Weights of a small transformer language model.
Size: 16 layers, 4 heads of 64 (1 for keys and values).
Architecture: tied embeddings, attention and MLP in parallel.
Training: a variant of Adam for these matrices, 280M tokens, 4274 steps.
Each number is 500 + 50 x the weight over its row's rms, rounded and kept within 0 to 999. Layers, rows and columns count from 0. Numbers have three digits each. The size before them is the row's rms in percent of the matrix's.

# layer 11 MLP up, 1024x256, rms 0.0594, rows 168-274, columns 192-255
094:507487490467459475428537547531404526568416408517545560463474523431426531437477482555492501521502619519423496517513465482484499467566571472489569563449575555516457549536492370510499540442516593
097:544403504577458460529500498465444433495529486450477468489549468488488470451462521512526379549487504411508440517497563465521508532566521520444556553520399464469565481436530458520421529495538429
095:500534475409517531512485460529458487556486503469442488469415597503565522500461473498585463458537558527539511459511495421364491406523521486538562471536449513489475563491505502486538536458555507
106:550515509521506531448576499476385473530588462500410530450446486443475407543390512509538502554402510473408534513546479476488464465520612466494534587540511496501543454497454502495548598473447549
104:575461504572482491393424571510450404526494494543521487536508500513482524465487501477428562542476523439542521508565422575459424423538486566524543469525462462437459528476505493533520557481555517
099:520529504498458544546448427461458479454517487462624504445439478538486491474496435468463531521475396403491448509478484536520525546617438503551497479392478525547522483466472405517526486466572415
097:508536501467545476582506607521538459525452516514457539540459382488448496505457471469489527460500514483495492463532513492488511562488504485495490461512551510437570522460556444570474549476423540
095:500492467483491505540502589493466511536515483456465541445506540452452430506545480543431551589472547449526498487506519542441489411458519434482497508576589503472489486539605472409454513546536455
097:556591420453578496481419576551559545485643489532497502506495613553522517504493656515481512501516456568469464474455495476400523371500488524504493556472580499472456499520387449500451524496454574
106:519583481453501557458476496539430540483511509469533540566426478450542570430456503589466547455501427553494507524603509407430443475525467525518591436452492537441462468594455490523544583454525564
099:475546444513467480532535552576491473531461445607484530557499443556551529482596507453571503511520476550541435481475412518470436584545492460555453550549536534479498491554463528481545519411492412
092:582435491553510545467523492481571419450433447527557550460466522550546496441556487481567545439505564534499500505484495497501486473438528597470418456500396460458554532510535445474565464443507462
110:464507495461511555565495549533486489431514498573425506573477554506457578471472525536389444547493536460443537528561550479540467546467581510530499473455458482375531519514496525414580553485550514
116:479523443438481490464412488503454427514550450420487561547389530394401497513465494557500466507510501488494507482592509480384410446565628465440594472571581485477456492469490464547505539488418460
101:494531479467460525513482544439520468561570488493433521489543593526468528489460448474447460461500458543456579602449461451416437539537425566456482546536572407447458502523443451440453402494541422
094:583579544396453559572433425512524540497507433464419430494499572541425477448491484585567489430506533435483473533526525496523449503530513572564610501473513481492560591491508490558588442550378498
101:495517427421538541478566520528507519520510499469459549547524454584546489416376495554577528543534563501534444568543606486504465496526492645499498491511587426552525567512502442458492599558537469
099:462478432620448571500553547540492484468502491542422503516589475452487506484493556491458478466499549451516552481572503481470472583422510614534582518464534580528476553569519489509511562494499524
099:516505528550496465447538463520493479669469527596491565496501424400551493451453457548500461437574487493537411502453518412536554500509457538534586487521607492397521441418531404506424542535543516
099:436494476444486603532480521514511522518488383577415558520560505510429409501536577464521443589516498412458464524483552406471507532472471516537525519604440515493618603479519457468526535504487472
102:439532506449575515505440590509485489553532528544578477492564504501477449441483531498526608460501527481398475377572450561448510459458594488552463526526478557525511524484474504557545530430559496
105:570478507517444484527544441499525501464541456573490515497573516618465553528484565484517482466426483553457465571472485486477525465666482432526484528458494419477540427514568443545512556427491479
100:477472515541529468485466482488516513560534548369438498447512506411455526401513504466557506493500421461503471526519524485517342420543585568469546506539488457540507464542538416618538464462456489
094:433557633584519592467459462484497449592506457547489486502445496451526432541532479545455507557485442538501518432516538491496474436504436502473427524528481529594561502488479535533538450436497385
094:549538455519455509523459518555510450649494447655455443532472416529453518496513511502558511573567469401502452492567434431485469477412489456512536534582528533533556522471436480598511498550568466
108:516559504514440574494595468540497522544487469553508480532525471488542583510451617484501535558332553458401499474500521495510558608536512440440454504527496577513541519429496455530450560510476449
098:530617558518608516460438576549515539439508510484457574515544490481561552530410423556446448571436560471459529429526487558468474531584552536429531527512452533518516521500517510494567556397516506
107:553504494510564564512488449530596534473534507526561506525535516592454528531490585542540503522462470541440430431520452509503497571530509364417485551520509522559586529557482451516507496498550464
095:629478462582476474490483547499459496571592457533473490511454514391527443522505528539539537547483499553487504523507557344414431469448490568521569578542496527528469482463460493571540557437556416
102:482546498505490509549588477461519467510590411473513504472525559460511507506478548474461633544536530410505493502510525450398504532514491509493505492543528481423508665524383562490529464495552521
095:516501514483475428449503529611529538474493431549490551434535387449422588497464579504386496509521508428401477465522437437555459464487358465527576590561453507514494439527493546432472502390417459
098:502497553520445616491423446422453532547485557534537565510551485461557546535564529577558437456471475522426447540522572377463503397561499456470492477483484376551503495613548486511518483532493556
107:450479490487545501411450539507460461507524455478561541402552383483491508494542467481448550539460601500440475452519599599540540513500539555492456488544442404491540559513521542495581528572531520
098:508470473472501451570567501439496403506589476522442445533556544518502522526469544412410501540464576454500499539495575418495504463584601460431494393592484538529449666532573530449497484461479437
103:488504481483489522438458540576472540514539581568526513530533469498499513476509523483505543516506545392485459496598500557430508451438598510518525481409513357489538448518513443566423526468398487
100:549568506436472521528473520567466426500397512528515533520451430507432513438567543495490446531468537448496566429527473614423479511465532490502530499615462477549517481477466540494465432517557455
110:481575504488558497499446539579532521532575474579523539476486526444544519488427500432460480459468519475486456490491505519454428453448508529559452502477504434366552580492408458511498576467425468
105:450512440474530447499482646416445434533534551513491550496486485470515399549443586593524482551475545505470440598450468501459514460533594458398540504588562393508546547512570481449536479545523513
097:575474454535488566491482493433479537613540456495562526595514551541408500465449542507584437508488486408533500537523548581431573410504525525462550491526481483436547535468480433439574388461546393
100:524552521498541495425486517628529474492516532543435594580451452514566544482465471623469575560565599481504497536564492446464463493432551494416576505607453490444570518449568441587491561525546557
098:549630541513549511480507434521415457591518399637516454509556546515462451494483587397447541424431485510547378604491544448433539464455507524467484487435559524532471488536641503470533519455509504
102:459520498446580538500551479512498464418457486485569486391452521444549489504489501553436441600480586441519477566493504415493505458467587476455537525516458434592559487424560489465458510509546560
098:589607526570430487579531557571492434499442360544474545401428399511516531511566510497576503561435637644513480575418503447504496447535551455535473553466425518510408495499578486444505469474524459
110:452530541517508503463469524504491476494481560538502492544544380398486554490526600515497503503499451501466338501536499479511537444472469511522439571512478443525474511643483511531451508425419431
098:452467546473539492390550412570540489449495544522554567419469507585485585537507485542466453529493588591469433514467507473488569599514469487465619578455431487536607545485494455557381530484479426
104:653499477514507499503528453468573470522507563541470460552502463494487539571509448555510443525474575504499458410455503498457550423553491475537609582457560459514518421520504469486519446491578507
101:438427534508470447508507580624443423495452418660442480490476514476514516556507519571562563519470528481462430479503569479478443542519478458443549493613545449504495515511556498510472528477512474
103:400512526551546523402482466537427530576519515495469455429557446409522448473420476588504528567538531428465503490522496503514441532478599528496560518525495459575414465535501489500550469450534586
100:506495500528483560484529538438499494523539515547453477466529453499441511542501505559529497493481521453489401530564444449433502480581473613456514437432521524496449557472533553503570503502464438
104:510483479592484531471497488490426439452475595517518574496550420502492486484511541574613484494469448509520440489496586505486455576596525544471579492557573499477477468534506447527539477418478410
111:484561440495468558497497442553508467497581531492464564538616505550417594505452565543434519502460451453540477463470581476518452506464516416468522513537546469495572512508436506565571513473417475
093:518505482499501606548486544518507487524519404542520478481484469486538554490526440570523466500452505590455516534506493498487473473509506478515500476506444504557553506527495481463523544408456462
097:515482490512518502544450514551543523501431454460367529473543536490497470485335502477521505559536459448480549460542492483486412475554518538534516567536425521507518507460511471559611547507451575
094:583527499502552537444552392472542554612541443509511485433566515543503609485460475479514443489549502462514469474543430518553520498498481592413578536520477486506499537589488458441521591366500428
095:506496518486481454505396462518508455460604443453581540539598469447551496407523546576469484520511485510509526403555532459497572537459478541515514514500420420462502546697529491495535455473473525
098:622561400544460454416538479417522492524519484541491482524582590538500502545460619497524502508511488487500485556461486507437582524588460446412469452664474464457475530523500481515503444466474504
101:437480606544467550398538567484537465546510509511576568453443500520459537471519585549458422541531493445504492582504583549435580481581512526425548546575484462440495513527544405510484511510435443
102:538582415603471551470542494507540495550547513523437590535486381493515556437521575505513484551529474489479462473535520516490403542540439611443551465490513532535505497530518415536498497415564502
095:524521463505543585585523584467550507523542546539366438481524511431496516517502534509536521499441524483528576522501462468460517441475392465499585535436480494425444543529528494449539477525445493
099:488469526419480420517541572565544423438524510509507605555450503464518606444432509543500504573526444455426464517482564461512546519515454524432557488503534519441538592701538465515495585397511486
094:507534505470513499558465579638541363501574499414559509495524508471580541496431529593517531541532410477447464511528512475500472579504570507479561469410479522496531518677509498496558503439421465
098:480531378556549572526490546451427482441551495521451497489582443537394493578394483595525528455437550540503493491440503432468446440574488550469494540548571501462480532488494471449541478524447476
096:542530482505464513485553594471443424528549426540550583477506568403467590520474512545448574478532444513513472591559521497462476416553465459443427498569418452425450594553509453550589506506519473
099:360501460527501490499507471486461440427597528492675579510541516474510505461493488485471541499455563481576532449474457499368462418554491481519495530440554525509592582546517474443450516375562599
097:448485449467428514547539492464410582519479499500495561453558477531420513475474479497406546434529611461464455539577475477502462476489529430563562491562445488467532585486460512504591505491525460
104:456503505478533480553470538486387468541450537441428492492452541398438558574445496561583502527435512542500526568537514540488484416551614547547559492498576508451486498480509553573456465529514482
103:516451543508473531410503474560491551538549445483443518432485495448456549433470571583527552614462484470559549594501552415510441474438456567541538545539586467381447544564544611511487513390456582
098:501477525473463496449524478484528582461465481461430495485641609497458469450418532499565449540490482478488536511463485514458549485476542423478536505499617520499528508492495476488552484466468487
098:503523482520548475475611447559486526556461475524561556415549443500466558497536487526427506435478460478467486523597404598501560603484465464527458578543485496501528434496559540433546474479464489
104:516562530427386549490521480490489411491516563487486481479507510417512492494399583497494547541567549428529555572529524427444486569504519437476514473576429532424544509470490473452482399531523457
109:498478437399538554461604551485443483431535512612546514493558531498492644501406520506460420523582521442510481558508494400567510513458468562531464452489465470409408528572538490502466565526507516
098:475594457481484502399439444434471484525520493412500526498529525515462500399508470524518474431469477514483559576516567467462522530462493578531454488547475477402455440480398489553448534409469470
099:520468399533386524452472515476542468557503589510500479445600526417503554447427494472567412425549481530586491502429555384474437531500550483526551552570518574456558517468479468509490475510510503
094:544518491526427409499500538520589538487476480522482559478571441463486438532425548422487560445449447407492517621595454515506427466446435497492483538483509530523531539535490580484461471455488488
099:529479547594527478444530446479447501478503549532464577576450637505442468503382568551460483528494458464503584499507496493476503505474543433505543539503499518478485434526535415496429564515576526
100:590555509635502468506481425487546501443424466520430504513596539503519481554487500457509513572530488516453517542520455512554519547547558454408515423486477563486525524519542437524510510444578522
098:445456586509508552487503548512422462510502582533446521648518487417480522551445494519511471615440491493517539518495546442490399503519492560568501512479488349550602486535502473560488565444518495
096:490555506564475449467519534453431567447522502402429534450550535430462480551490533459407496513461519586489456564545459558528455506478456520518493458451442555516408572538568561559517474471456572
094:530428460621550597568569545598552524522550483495429498535526423545468413467589579476560538462514508442594520473525572410494471413557446465488499405475578565516555545482544526461551393430470499
097:504484441546457492367442470503490502548468493533478428488482390546510595521534513440550388461471506542552491495487479515463601484525529602468515529480471437454564500496457470577475510539515485
099:488488539489552486445536470434575480578496539605413548521538465475545543469522520550415486504510459501452387505473547517500575521537591490442510551603504446520599519596529456443539593530430423
097:423421404439560577480529452546547487549518502548579457517474492459536589470567524519513489532525429453481526482573376503433456508493582483471541516447436510544569477529497497707533462442452405
099:497461507498498508465567506509405520540483382547588559474524558524441485517483477511546441463536526517555439527559521480545491518581501629459568466545519499542526505485528482512442546427512473
100:510553429448437522519548533488511398480475495572435503475477590504479623522414580603537444519516495469487446485505492535518454586574479502397564558487443527504599493546540484461404494441429464
112:620571576486475517467566498487560481506570517569404569486453538545474506569442516457639507527489518533525529517453523482560508443558554481477502555451508533432578516464585531464600564492475526
101:550499488566507540629499480527467515551493444443461595529526493509423408437474561488474515586491468432552496464464511464530507487532525487411546493602491560533544531498445494594540453417532546
092:487496506467550518473592475499497504566579465566440455466521510518527502468411539476519497557551505484483391435489487478458448412524465575392474423470471467504583594563510531444545552464449474
104:497541591526538452507579535472547403493622497479499556496528542499554430498507556515394516545484516553502480447654494536415472623663526442494578504526448461523560568555493442610516574530546412
100:527473495543503533482551552516391493496453494473528606454501551433557436456520453583601481511496575520484453535452450398508442564469500544512457559479508399470483487530513483558656575451439537
098:514571521473415498561394407599438490601470498533405524581540463558515504509513515421524517436514575540524511464569616457490530492492563622496444542459511468431417566590483540447552542456478526
098:466611450487433393437509525557410448490512578436481533503526528449414531492460464535498474544433504463427558536498458493378554480470518533447546481478586498501540511505496461523487588481479455
103:424513482554428467454609480455467496508611444488491527550622506518545557508465561528507550649500542492501413537555460475468543424476502534424413556559554426498495521611533465416458444387491491
102:580522569549553547470466482527501471594556467567417522497442477483490545465432480508477451513600477464461515465558582492556621540546547506474439472532507459497638597466507497484475506514532535
090:536483497491454489493532526560528541561589562402497634422557379486457456394511548595465530505529475520476545461546453442484456532539540588408456531489450458444558497506422393471504538396542463
115:458524465533476618490530502491378599529443511525445497417544527488448470568514512476490386432445561474504446489551444516467457466462513540463497596506513452485537483393504472448527505476528486
097:473514492448530518412505484514510527526500491526525434536415520553448520430454550552571551468467551387472469498537426490387516386535563456521533540452566556524523501480570418522545609519533453
096:470566500533516582479515488481543535502454506489411388513420515494502524455560447504556476511478466496463491521462588492493507547503587459475419481471538494533575523492536454436539550536455410
101:507469504428521466504475600499581462585624478442446550561504520451520532508464499554559479577549484556465556542484475517547566532511456545477480416530494505550550506462580558460573565523473522
094:519561513501531555499442551534492435475574413500472525486470510436551579515471523600562515506494443426544546453471474546547475516456491497336527493473412473408534475660519479502489443555482583
100:500475530599541541571553509477525483444495501492502574500427442451499492565466495497619552557444508535446435573495587444533390514562534534530437489437512489542496510486568441508495582379488471
106:521553516500527479484392554536498463453518451512541567544573527532518511405529497509547524530495500529530463437492497496419483504583455416509451515631629475490539514571538371518555467500547428
089:542498494484535467485395499517476471567632393440509542489450454493467571456471552581543542528530505620528582525536472597449498519539581522395596538572420390518510603565543439472559385481535462
100:505475506483531597460552465483457514465537470412447514394529445494483569507494498534447507487456556525448508474575498380430467489524483457506536607515488509621548558523452446514588417527468517
099:447593543503552471504462578493438520473493479502561517545485482531500478528501475570447434507515561484413418461487500539512478472482584603541452499451466546532456549494504376502608444434427515
101:460481463548484567503573510459485400630502548498441488498476479477473458516433464581417538429506510488479490602545492471510412376527539614552525462563546494533483478559488520486455539463528423
101:619489496492509501527514538562460586485522624461560540542464427591536484533374562418483456551438592456540435470485493571396472479529474574484409531447550437478493585480482507516447566465477554
102:450593458522513446471557497544493531480455483512607576457588565494500518576512459549480497463466557408525418463536425463495593486507530523427481543494530502426458526538490488487532435381564474
# layer 11 MLP down (transposed), 1024x256, rms 0.0501, rows 168-274, columns 192-255
094:454506503442469546473448468495509517532468526570626404434547530599536523525543420537463432424453564545471494498557512431576588438481449633572509431464522559418537550434448527544443400487496443
096:446562549529531570513418501491514518452506485535539511567472482473533593556486502486539556424531545454507454546547558508455483409445418443501422439476467421553553505484516528506545462560551475
091:502477497474455497533519484526417581456562492568477541494459427406516509528560505517533537605512500481495503562460445594544471473670497550523496545470523484545512554388432513474431485580443530
112:449557474543457477482619400491637492498513516549401500540588487519510478515574477458589493494510449540525417465466545535453536464551517434507448449515486524582469459578476540473558459530478522
094:559460556432503560484554524430575458505552513462544522527531498372431515528412484475538574531530486478455523555513478437509422524489456444447593514577475556462480534543430512539557557477450480
092:501477515434520491520484610463463465498483530645450503563488559530528573525457593452588527552495506484504539532495510548467547423484524520511507479517552435500567440574447506410477490569520456
096:521500514450482444405601515489504487512484527581518586503455537584481524447522554504518467531420532491487499487366472479493464484490444454607454486552500500517500533606499504454483499507497485
093:454491531516542479427558446539481494488558591507515580490503492493524475585515539529517451488401538461471500474493492471580413525514518536483362436446469463522438546345512519576514463429435432
098:439550460431429478485559541545448499494386498488572497514499501474405507475408459564572439454587485423552464558600447514513441472497493468483545501528491505488623481501505509509388541543441466
100:504444479575450447428476462439484428497468488555468521547419571543432439433605528470539388507507462384461432394458589547377512548506567475477585487456566510487583548542491551502470468472439430
096:521497456447432437512470502495540481414448411485503447482436584442560532546417492538487531501476521470466507518512574584577565546530554512557546461437468566473559531487510479456473561477547522
096:519570490530487362518472559465508569420463523420531430506572505444502519499490560569482466608397554492551504524556426489438499507533522558501546502542503490547436528489499442523450556572423543
100:457399566493588446413511554545511529427576559587534525509578425465521621507489530532629519518565516519418478576431468506538496440500490499447484483441436505530539457504506547528559474519365568
131:541495415466489508548440496548427510573497536465531465578530498495423452435447503521449521487561532448564590478549389478498407460491451451552568434558491533491429505523391582515456473474460544
099:445388481499415569510430384455501479513467490463486462474510486533541415469521491471590474503515487526532499492392468496482463549400584450458504578451521537567559518546511598528494556532509643
098:473459546569557515464432538446516524530467458429600472484415488555424553565480489489520420486439461585463460477526505542381521414500626495468421544492552496515461383513533509516621551504532542
106:515559536600481624497436527508509505489594451496530436518509487571452514489489594425581549493542402460512518599558517531466472523508545495501468531399474528485475503619542526471499414505567483
102:454456529538579454389438425380466404505513534484632566567472551524473491567425473568529468511445568602510453549492494490465504484506538445527530456421546466485551478462478499466490500547406536
098:486480481447492544567452440500493522416536448466501537487568398511414553456548528532512498463501458590489472426570484606533530558471430516553567558550487611617480523491432504519540500502432547
097:446402551410453439481445492504496500362527551451481468498482534512450563563474451426422512452509590405505556508571472573584436486526499449498480540434451531553479491587415461512496475569574550
103:547475527479490494552572473450527504483492465516288473532495513567447506472477430599486397466616426449525506502562569451530564476485540460534404478539492599449547521522549443457458464425533432
106:459490461503601564559471494588508531538449514452449504537420512480541442527544466488439542487478421485499490459511508526449500537518548609494594486483465546520552526387330539546545544571453433
097:483505545541495560503573503485425418540471493525525616485497489504434549500443554530504515451573527483518569533506452538526482481628479420518412363445532396633447557642426448498429552509502493
099:523515439505501554461530446490493527504549476435521655498522590458461494454395546468438533457485507457533576509488423453551528488511479514524491532553520550420486558499492426486463474464537496
098:494502491417477533460542428568452515420471430477464549446430486460472465517497518571449488532488568514518431542608503546521461577431501470551575493464412428411438505626576477589493531507446513
118:481535619443456421540467571457543572625467482486523527464450433498425489415529424501414494489616420460542504534590426463489504452494492554491608459485496468506514470580519508457576462507490468
101:477437394512442569509568433488454484476446441561489478511538420509528539507510489478533555493522471450500481562500531485444547534499475512477434438497533581531472466667564531508489503521438525
108:486483553524444552593522479484453515562388496475441474518443435403458514515499484436509530531489488531501542485499525539466525527466494638501530529518477496500496632625531473494529506489431510
099:462503412396497568434571513509535450517506452575551546514450500474443487445509411527500436517548389458439467521464533404514526534511484422517524459502600454403532538613509503452516513628477519
095:484419516489449586440511569616473537549485470491468527525448454432450534485517534549514456545495497528432485457473410487476473538448499461478606490364459503537533477585503548468471541528445521
099:563538497443531532531490575569508510517434496398472479483519496399469454553546468538435472489535520496452526495566420447541506440443548536575601541423404517515452449499526422380452496554502620
103:399439466520442491390488619514525545530495518476586515478579605470431471497503466485509491517511515402408477472462470559531472533406377491451570616516542445509490554491457431512439497472538463
104:541515581465433518520566582390494415494516536471445581494445488502594538425416513550552532567495520613473570514412478456459412635484524461524509604528559550522545540577533474497491523522493413
094:498493508597472495548426522521448510570485472369561433575493485496556428529556479493496477431427485549527493479507554461613486602476516438539456535472421491461476622593450472460555579492545564
104:437533492452497474519492529507468415466423489449595487457512582546477421456468518481469457490527401586535466540491536468496512538471457508411613514572422489509593513521491478466526535416565492
103:496406543399531494539419449521475487542555514521560585593490536540562457487444450432453541457530541575545600494521516446430537468595469509563530554448535584510486517500455503495516600481446443
112:423495503477542420480506464532498479502504528531515525541487381508530531592571607548541532394418544498489535503410497471541500505550601538510445494503522545537547480440433530459471449479481501
111:643462611533456545577432386509573472553527505550572488507402496508448539536527526511511464568523468507480569512542455503494511437485497421514429537423600517496549532563593496491513391625482531
100:496428486411513540465516472609491510478470501548548525538537440527533470465457403546440573511489523556558423458558509507482444526577535455491491483527405487506449418585443464550547541472428526
100:494531518520491502438368477453534542458539488565446499497508452522543474487513558516560473414496470521490543513445590492482563432461491443611540526483531590487582519494576462502432451595467496
090:517491493593458427509459533469443496531506452516379603480496547480525384489525467579428539523504557506435572498571443427505519498488526481554605420493452468537460476334376556545552503529508463
103:516416536560552367456423523507553469611432548484560505555518514552445542582506444542487446437442436513458422470590560583456516503437409510548495431507513507426479550505503445505518485512479501
098:480403434480542564485474411503474595506552629443558454560542565471501515452423521473421460435570465418487398563598472548519509554584503541462526483532434451458493454514468517481546550508471582
116:459464484496459574541458485461467492516451565485548498477445440455506537537542525396442476482499535579566427506529519481549562343425517519615381464549489529523536524538631545524556486506501511
103:569526544498551524520477596420523533511521457538475538527560528506545359450550527494538550454512439462552536514457517490538402475501553511484488471593447416508431397508466464490596479519485546
100:418434484425494425550473580517497535522595608434551528498558492476557479417461559477601514452570485436546429541446482535456472596491510497503510463463387473589530490438526558493500577495484471
098:586537603478516477510466494420581488492527487491511419545533554475579508557515551473478471581585597462548487496501511515551506403496416512409522420516436537551467566434544550463506558513460559
106:451515459551488536523518473439451456504499592635562477538519555477467528441518531480521441481435417438491483513551537575496568464563521431564474445524498579466568508505533543472464483519442425
098:454491493466489461408622560545346491546521526491489550584489527514453467476512533515446532516548490419582526496454531539524469510553476468453499443517488388541477453367424470542493503654513575
109:437507539535482501517602499531499524504487446445558481475503544524534560490503519543456515457431522569515504552510436458424536524386531519489507458460434483455535523583470523492497473594456538
118:605420485521515501479437495512522496460542545514514461526532480458509576442341491515461556568486435488469463559517557419496449489506476488517445537441542490483540497607520511494626500470611487
100:464537491479548456462577530398498526525510505474518410521559554440524544585511483471613537517528423448529556532451562465471562499507496418450302534524551479515546526603512523470551563670485496
095:478487460589456580533551475550484496457516445510576524566500496526529504529577610529514523461397493470553439464456489437572550473477534552579576512548555515522497514553463488417472523478546391
100:514505561437512452407519542500514495467403482504543514533453423598513438478539561602466516446496453590589431453538430513493513464438469514532470474455460455450534453559418448527498477524547522
081:515488477560533603551542505356558532494552549525513477467412558478516447495539515505550548482486460466459446593528530562508529424493555421451465497526502583485475589448552553491530562606400448
094:508603508552443405444605509548483510516545514489625436572537451559492536490496481568466499448454524459493452484478529537491459476479542495554501503400503506462476485582486476501556506444447551
103:480473433363493528574448546528549464438419443494645533578524535533504437408512459539476499561518557559481454475437412475503492548509663476552440500469552532531509513499515457539537535448500624
089:464462511492514470417466554520560483443508537486463396500510511437520484380477440485534543524489519533467470558509394557582534541465633454511418477511450466512579545491494432596492519468547453
097:476503612512515517440548448463399533478417426464536596452468538457481463488443511474436441551492542514448479469499583534547504459563538569516457538374520437518548401424544545517478565464435490
106:568524477496547621572459392443440575467433483565456414402530467582488478523509437455518503431489499582561524533511457520484505467516502500424516551495497469505492468360512518450481479491507512
098:506522493567554480601544416483452578518447471598407475446524544511464444558542426354527462454435514540470491489501523527489501420521506520538451478584458483515525462379548510504456569477560513
104:598552401505511470419447521609574414509569532491553459501505514539538493439456475528479463490393568501473483476502413462468513480440594512541523463468476488574545497509526453467542581511451534
097:493526542569457547499495446518420496466486478463515550560513439552564528555517553450509476506495517471525444350515480499527493496464528508480548472379473498503508462510514537538447453518485547
093:536484468465487520448450515590513509595469549562389519471486493543534528503533590608509474557476540519455550526496516573541543566516517513453512433491512459480374490465552415478487501531598445
099:473445502549561449398471508552464444505492554472571424493491534453545562490533545567489464507428488470399433581483431561453561518511499514528531526503486487467497427446509474514470536486487513
105:611580441539536521546551497577586476457490503479522566473593530553564496443442547470439490429466494504519453485413519443560464525467505498429495453508490471476484525587518485470476468487526468
105:468518434405511529469525526541453519406499502477558462519463523529560461611530489500446531470540474428520473454520543439583557458470579512595476481499361505533561441471515473425413505481509509
100:515467518526426529476512454559574455644522502477520465432472472546525479506527429486433565475460570470521473567574431501493498490522433574537479459458398442595499589523466502478512508449594499
094:503585566385489467536482537474472482456545515509515560493504512584557471521569533414517525521465547463444423347387525567519480489512544594445530447395403558432517519361566390464460539434537431
099:442441482439475564519465504484423472573482485464457530517496429522475459495497500468577423549537439456540436577505487489436544477437504569530565526451503459378514502635590555502426480496456556
113:596422486443507488512542491591502366472534552486490465510512524496384509527505524579492515583465543543537524457505406463419473491555481443477487573544551519475487523586480481497588571497474509
098:489526411570401497581608449410396526520512558559538426447518463505401529552629519459540493543509579498554517498494489463370476484469437439474497518534494479510488545557551536366478550562469520
099:502444537470462504522542441514490529551486526557436492546490461477526495535617430481536539466434404499520428480456390518396528493472485472573531457489457498566460584521491597529459543447492528
098:497503468488526557478377538562496579446447576470490408516605482502442542525529485544601502536510480556440557503497523449486626442507518400513514510578433498536534460631539465465541480609452497
104:392493568455550436419445545475546490526513516562571488410466461501510484493502522449516619565411608560427462531467527530467438563452569535549459420342470605507515557469520449542647528542490480
108:523420482428412506497468434548526480650523499465529538508469434517431472463565464550475536429477534444540516536477539575477461432447452524543467588553528480481438509419481481526478579576454532
091:414499478449457513340574478581477574497467495549538499484543563496548497492500431436534467454531467434541522457444522509543579466431467490514446580433506506541506466527506638501493536497477564
092:535392419646505562484530418453534471469449532554544425550480508540487514470508438539504539498476546404535488501552517498451554525498457496534568517560590426532512525523506400500473418520557491
103:486433440452520396514450501431494581475453498457599578519546474508469441498570450517420416428508595571498477548409532510500402573550504553585431468538428471478445368518480495478498574556483479
091:468493520485484501549630509500497591532473508482471489531504544537477568420470471543508550528426515367518497433518527444455441473531530384523439489429496468572396424396539566480592535537515550
095:514414531501457494410446451478493473591388448416425545506513556526539556497589494592521465462468474479452489556536504371539482618528511563428574529533503449501466502453560476494475491493556517
100:496370525491607508535504570415468512496476497398376492514539498502513510498431542635547515443457469483440493476484612512495500453613609458553448508518530491573555501522585480476514492533507534
091:438499493505397453537441550382483520562522560501484449461495409506475483511514474395453528548547594553562458577410556472528472467494500473537391474480436465467482497359501496482483553527552574
102:418401432504573527523437421492459565552429553432525455453441478564598549449539520531418514490494525553452446541543550510491487388546471562526505504600518462545521383576491528560539475422536487
110:524442439437529454440488436444463403529455572397404468502551539513518544570499502525442451510529507499525453526407573513500467452491533357508471476503439538458496473505535597554512497541506469
103:471536404598509462400477490432469508519595539535539477481488511514600561464508427488443466455445508558520509443563488529442594501519539503467453398402474434558387509557555398457580453506404432
093:439400471474514433528477535548524465478488461448440560488483548498467467589474477590454490493435510484517531457526527503567459530583515425546512535516440503545429467463455493589499503595473514
091:510460512454575494472477513491504454551443472453472440551484601515455477464457518590634488543560489406458511488462582518573489530464483469464554549533473526523574533521542499418461533455475496
099:427536451565497530507421421431467480521480575527478465532448516579451440487547508552448468555577495455502529490552528521428504562553536494434491508555508501536506501509601437488430419506521551
095:526482504464482603448467536501570500464522442448552503439433543448475420530454431510496461501477415526454399548469523589474576619543432466499506535453542598481544467520426406505570539607537489
101:478505526557534578452561419521552529494428512481484507554517474511524547447532521447498461412520518436494424545435506562511624456492600531481387525510520454496456531501582509521505512572480544
103:453527426441512578551437563504506519555496592476521477479529513518417478566507528477504492429501465504467514564435479535483548457475554508531571556562434428489507505549479569477461490507489557
095:476532540474491465556516525478511465482623514503415527581541460544563518461495539451558542477491441444438539480507557524576447455509485542525493533531447463469541485521383503549517519468565558
067:503418485612535478488517540493522493479458513453515477553467511367528584514466490544550437590517491428483485547443531542479509536493513481498518571532533494448501538553545489584523504520506449
114:473459492476484450503490542524604423490560535476541467542451511493530528452475533509545566590606423460510558515490602456525530556503526471536513477428518549507478511509504505535489475512529505
102:471507583500478546428507597418475499552537431543536482399554525463441425445435417456465480572506456535493475474545499484616464532459410569445505496460525478480464505529476466458509396446571501
098:506478593558511472521528542536515430503498481553534554437567460521517471422377458481438556434440528457482453490477512523486520524572459561485500474493454516611488482593481466535563520445547444
097:522551447574452567480474459557504553503465508434604550377533485451575500556455552499436550433447530436532561525499530437507509531500497505589492451450512504455419463638511462495419453342511571
087:484508487555368467485599460537538459461466537559447514519535547486470446488467545456484472474474529465420506587504533539508486476463505407593593473470591486564548555397580540550411525497525464
098:498567425451536529409456483528512456533523501519579504513493483581483512433452471526337516410542501455474467526538399532550640529497440449456518549548406571440495554412482629499528439541590505
108:415533504487535480618613504456399453472529448515520463444437491527460531543496522497510587458468481510519485585484548502441574499472528496467567488449425589468457453539521563541507513551451525
067:526423529520531454499487565499570455466465532480515423505435569466464521486462465537545475541532463487451482600475531467535494500521557496447539537573537454387514486536460430556501536452475445
090:565508531474530442533534466450554534426488463495525410547474504464510550588607563540535462438454569452434478482556450563542438423439462487554533596388575464575519551438532450501579525463388484
097:451504449559509444515324487445550441528509435584463431479507547534461493552432518518548537505485538564560517490550465511514504569544473404523528454544439594467591545521603533451455528478519439
095:493528462427521489518465502547584539453452517504528509570497548508513395487493570503538526552465466485493487475564540538513474494395456382426493584554428477431580573382428497528557492511491513
100:460452451494492511477425473522449442524561508599371506434505529491410459525509404590512541517494444514565541494594540467551483529430472424493483488512497492551582558473495407555622463497488396
096:521587460419442453539507466583482523554496451543535464472542533521514434537502494490602466480539514525555542442383451493551526498521512544558477546515526486447441429451475527565542580482490514